Part of a small language model's weights.
Size: 15 layers, width 64, MLP 384 squared ReLU, vocabulary 2697, 1.35M parameters.
Architecture: RMSNorm before each block, rotary positions, untied embeddings, normalized queries and keys, local attention windows, capped logits.
Each number is 500 + 40 x the weight over its row's rms, rounded and kept within 0 to 999. Layers, rows and columns count from 0. Numbers have three digits each. The size before them is the row's rms in percent of the matrix's.

# layer 2 MLP down, 64x384, rms 0.167, rows 0-63, columns 320-383
094:449541566498483456477473495500509503471478474517389543526498531551498555498610519522508521467525537490530542491468496452510448430515497499404465494498497523426506490523575500578461511467482553
093:543517508480485417510429507490456472460550473509495472483538530479517508513537463522491514486479477457503475431488456483486528451522511480585530510463535521545530529490447510551583450525483522
097:499491545511496474538517512442534570460477529440504454518462467501550497495413537537521455436554441436485488465525487534490528537503498502468538522527533536543532504510525504513487506485512461
113:524542502571488476517437484500507489438478517468444480480637519469509502466519510498514489491456553489546530472467544493487537515531466568545525470476462469480533519478481486479480493519431439
099:538500455454459456550547468462452407510549548494479463536571528448532518448515574510441459527497548467538509487564512511482521469519502502479467535462399472481461488480535495404438524545530473
091:536428469437470494514496515494532572505483508536500553543449519478507506514550497561519516455476467517556561476487468505489519544494484498491536528488492562553458496473429434498505508519509517
101:478433505538489523498481517598460516511481440471504504484519475445453543496454539417429514460493484417551448561542496545532409514486493439495494398512526479507595529489555507472415546502508512
091:573523492515523493492534562527445569494543449501565447532441491498557457506499494559530543468510483523500513512547506500526520471493490498542495537477497422474446500535479494474473493449508503
100:497480449498529473461499483478453487498547531493475613478573449470537462512498519473505424515581519501511529439459469447469535480484519459504572562421551493493466523512454487409442517501531474
088:559484507483504397481466495533515512503444484512511606475515511529567502565473471540490482531529514573429512448459493406538422565487523442515447520495535505523543534492556537548496487500457484
099:468533505475496511448518484467554559584506473450480494517417442548533474499478427437434441536535508492440421513558539467524511478518480501450471477530515548462507518484409392487500494495435463
119:504445470467496460485471502461460510447518481516443488447516443466476495498491492541491521551479512496544519488426520451490470526448476477537535489467493490489495447442553492543551525485506515
106:544478514517479468426468525509523472520533523444483449473498499507581429501507500504529484436506479532475521455492492555523497601521503507470466494441527516573525524486489497480560517498536496
091:530507493539493472452517591478518481516517510513473566480493494474538489575517550547509512504527522501518614575455490438561553493521521475461507367532479453588458506471492555499459462497563585
100:530570530537505457538461495415548458513501533506531522476495533515495484467539484521476476471543518493428562483511513523468486486507512595427505525377424446572543530558502494447488472503485554
098:541492562538499514469479447479428443542456517507520547445436501459498501452528567544502509515502536547419489460491488536512532590503497481498501492504489503480619471426506481509430432449500510
091:528522526528510568512515414506533413522481571503485575489495546516554495520525439490486516455568469524499543592443478560531448476499537522528491563552544559480524535519487468533544469472472489
106:519483455417497510423553493487580516550436524530522527466543465530521550498496578451511519529526539486495419449486516582466482499510525463513472437539538483547533527522459427493506410491506419
110:531504508504516534431479509490494547536479478471470491517524464467570458492558528475463558524457482467550557499506526474438498467522494511492466456474471523415553531486579527450499507454464534
103:504481526495500474527487443536560565502563446550539465501491429542566558447400491405577458508423488461514523546563560498479546456502480517382448521454509577433448464528551572481537560507503490
099:462481563512491493487490435480527474539441529481529514506486480474503418557467493519486515523484527492470388543503493506495477490512513462492513503468538471539464526511567518442578517515510538
104:475531545472491532512510508511428440534497517482512452520580579562448598561490470432482533474521486531468421516505484452499537486506499517498471404503552446547480474544553427517468491511547478
092:501529520497497413460422427464525485537561552504524441472460514456527501472487512551464487603450487476458507509525469425456496426506496516540478530455516467493516453446499529505496439469515493
110:482521478460519485435520494478416469454606545478536511482529434563506518484506454532521520575505473574498529490568443436533545568482480555530540497450555538536526439447535481502479431453504510
087:530473489533501504479489489535473482421485461454490585550544482447492532489450496561490510583441484450487513509504562482547404527543466497556516608449479511428493513531528465479433541539444466
096:500492469481530516538481471608515449505538539521438525472487469425478535510478518501508485500535476503527494512515485538529427452495499479502539520491403463510462469474501498481498480500560515
106:485469533469497544469484524453499459506577498504496505516497528452470416588421596482487544567534467494614470445456521454514490486478486487487487497451541497525437418488477545472533500564569550
103:486534453522501505489499446568489447547427526558455496460561507479504481530527559559468499469536463547533502476511488404501530514512479533459498469483454515471483493491510490530495545522495452
090:515463529572492540465522475544495534549445507487495520439512545524519513434488497566504552551482453491509485501513506527500536427529488536534526511557443485510525470518484476518533476420510485
102:504522482481484573571531493513502588447506553540490484535488491517495519506522531483533528486453534499463503488450469544524514468492502605488507481462445463439477475532588508491532472423458525
094:474502415469520515498577546492437493512550538537477483479451519557529519583494591456491534506485566465470503476477459500493568503510515432533543479485429524518450538483510485484533580509524522
096:543537476461485504553542473475542571478456487543442392549493519513530445482515523471513463485522534496567534489534465475533590477460520516483516584461492497479437481499516552432493441552514480
104:463581499528525567450497477500530517567475465479522489535426526484498514509486489514443565516472546510535533448506506554481509483459522506466545491533545507466512517451510463526461552463554558
101:497451493456495554511482549452472506400520450503491528483504470513532613425523510498484509504486560483511373489505511491510508410531505479567584457488489564451534546515501517461556486440490457
089:484468511472465530517491461483486509526520465519529524404500545566490479412508510495503516531476486483456419474457542497495452465501500500454533471530512512513588535421587462528473512460515519
112:466529504446528533523509506482477564511505432517427502533515525465500449573526427512531427474548590498543486504490505436486524532512520439470412507515536386534551487461508508520501511498501459
095:461471468473505488570469458492497562519493481520578473533521474452548484553412474485459453473472479464500486505507502482482477468476481508452462490455570514600531531532475479502504456462481470
090:507438556508505498576417499522444489405438433581454505471502563475429534477525567522505498520486480510539457533424624604460524388490505511478572524495544505495486503512572462450497520462430482
095:496430490498487518485487487468514524521500429487520534525564511530514496547478534524475496479521505562461439550440482425484522589515521515455473490556483518463503486484482450438479480504491494
102:526492462447495507455539504508476507547563584493550440478506458527529443509436526468472464515522498525594453472549482600524506566483520485503462458472559527564533429488577549554513540454558479
100:502449475471500497498561420469420509468538515473534547534491460505521552467467490523490522516456475537460481484458485482405569535491511489468513506518488503481460496451505440465465555569478447
100:483531494518489571429432505498357479500496474486442494418500519422540520467551520508451485504473492483520501538546526537458523522532489449554463467527520540517516572481446502574534442523483485
107:495497482530522520459431544520430483457578529459529559569470537510453476458513450552489484544499496499572413499445500523443455410533498512557424594527487525495503494465482518521468467574515561
093:517406481520484523504554527543537523486619507535494464479495481508535537542426520415530507490545504456509457493412518509380529502527496457548570510520518521434562515469484483502506498446461479
092:520591467469503538468572518529487528519474522521549496488546463554521535504529534498467541534546541587503510430545512498490462475542485463468458455473565480446499547520530497499506483527561510
092:484494495493465484573521481533518441572622421485513452459504494498488517480454458451533507530472454435459529506544488484428469466516495535534472576499473481512557470524516571461489556470512468
094:532468518582509497474498490440478462449516499572568519435433529464459492455508519535497512536499458514498569517409528508513476604481500457536435549549547516500486458492582482536452490514496483
095:482554508517515582580528505525487391491476456542455467517489490504485497481491516474503526502497525499500455583528435462554557502535484558504534460512611497431547540499436515503549543507475564
115:457492497514488522528504568506571485498485540549565551518427450508511563554529509506533524480471457486554591463509497523378496418478525499456439463507492530531442509482495499460560463527415536
106:501524541502503491569502487449463478517477491519523508444492479471491512502523562521447522514529535542453602502564616495423472484500496513477463503472495468486550548492523559551449440519480512
091:487532504450516484475474466497523475528498516469537432491585513528510500518470430471495462460467500488467504441516433555516562381478512503398561528447511477560500505494470498465517454565441517
099:500469504500481533535456584530481489478462466547440515480539458527513525525509597467479489449464546420492555467470487552525507550518499454497580498466433507523520495519560486543456592521501460
095:599500500486508509502475451484525532470497510440508475539467485536529420556522480524442433498473530566488516621477520443531518517515466546531488499496488492525530510483550480515501526446517452
101:509490388481507510480508564561533504582519456545479506461473615511502544509497524557402550567526432511428497397489577492490506520517492515489478475536453535491601522540440503512446501430474533
102:466486472473493500449434562489570494438438479460516569447488508446525443486540439506483486476505500459515418478545438509500456438512502474511438514457537534461549468519484501478514447475451462
095:470542470433474498480488475507522464435493559384521529479483552498436503450481483516483504528544507510444543557521535515435507461507515591552438441469549430474457439473524473491486504478550571
124:564492488480493504500484485595519474534466483410545543497461468560516569520519459546521483423518485481484517547572480502531575479582498496400444511583498495530447582585493523477533525437511473
110:575512459498505480459512555524534505464462563506469563423484504536592515509536476482512513506499520498511549553559571481493498477525491437583536486499483560484551526529515523527500500439486503
101:509440410500495474568509455587543465454485521553481434546475514478456535592490515507525505443554530538463502580463530575524525498503509512520526542466520499388512516463538471423541491433533526
127:493451603557506523565598508504519505466564510568547453460590544547559536503475563484532525469508520492451487482540570585591502522513512527597473545525563593491518527513518506530482540448580534
093:471514485539459536478509533473500539572581496415434445534482470498516538404551508446551465468458451510424466557470561516514511479514501555472463519496495542481477461522525525448485573408502530
096:456489534436507575507499556520473525545457432477447486452460547499432519562506474415513515518535509463551541537504440503433466552509490496412428508573422439502514468505519469496469458417539510
092:533561470531510470483511532566444446530436472486518491505533523477522536525474458524551446524595453519470507545516546406414509495526510539432462466559473431552466531494407472463506504507514489
100:501463477535493529495480513454520514489483538510476442419476481467477506578542551503481481590463456497485549482485463546546481549528493483534495500516560505455493531517412509527456509456450466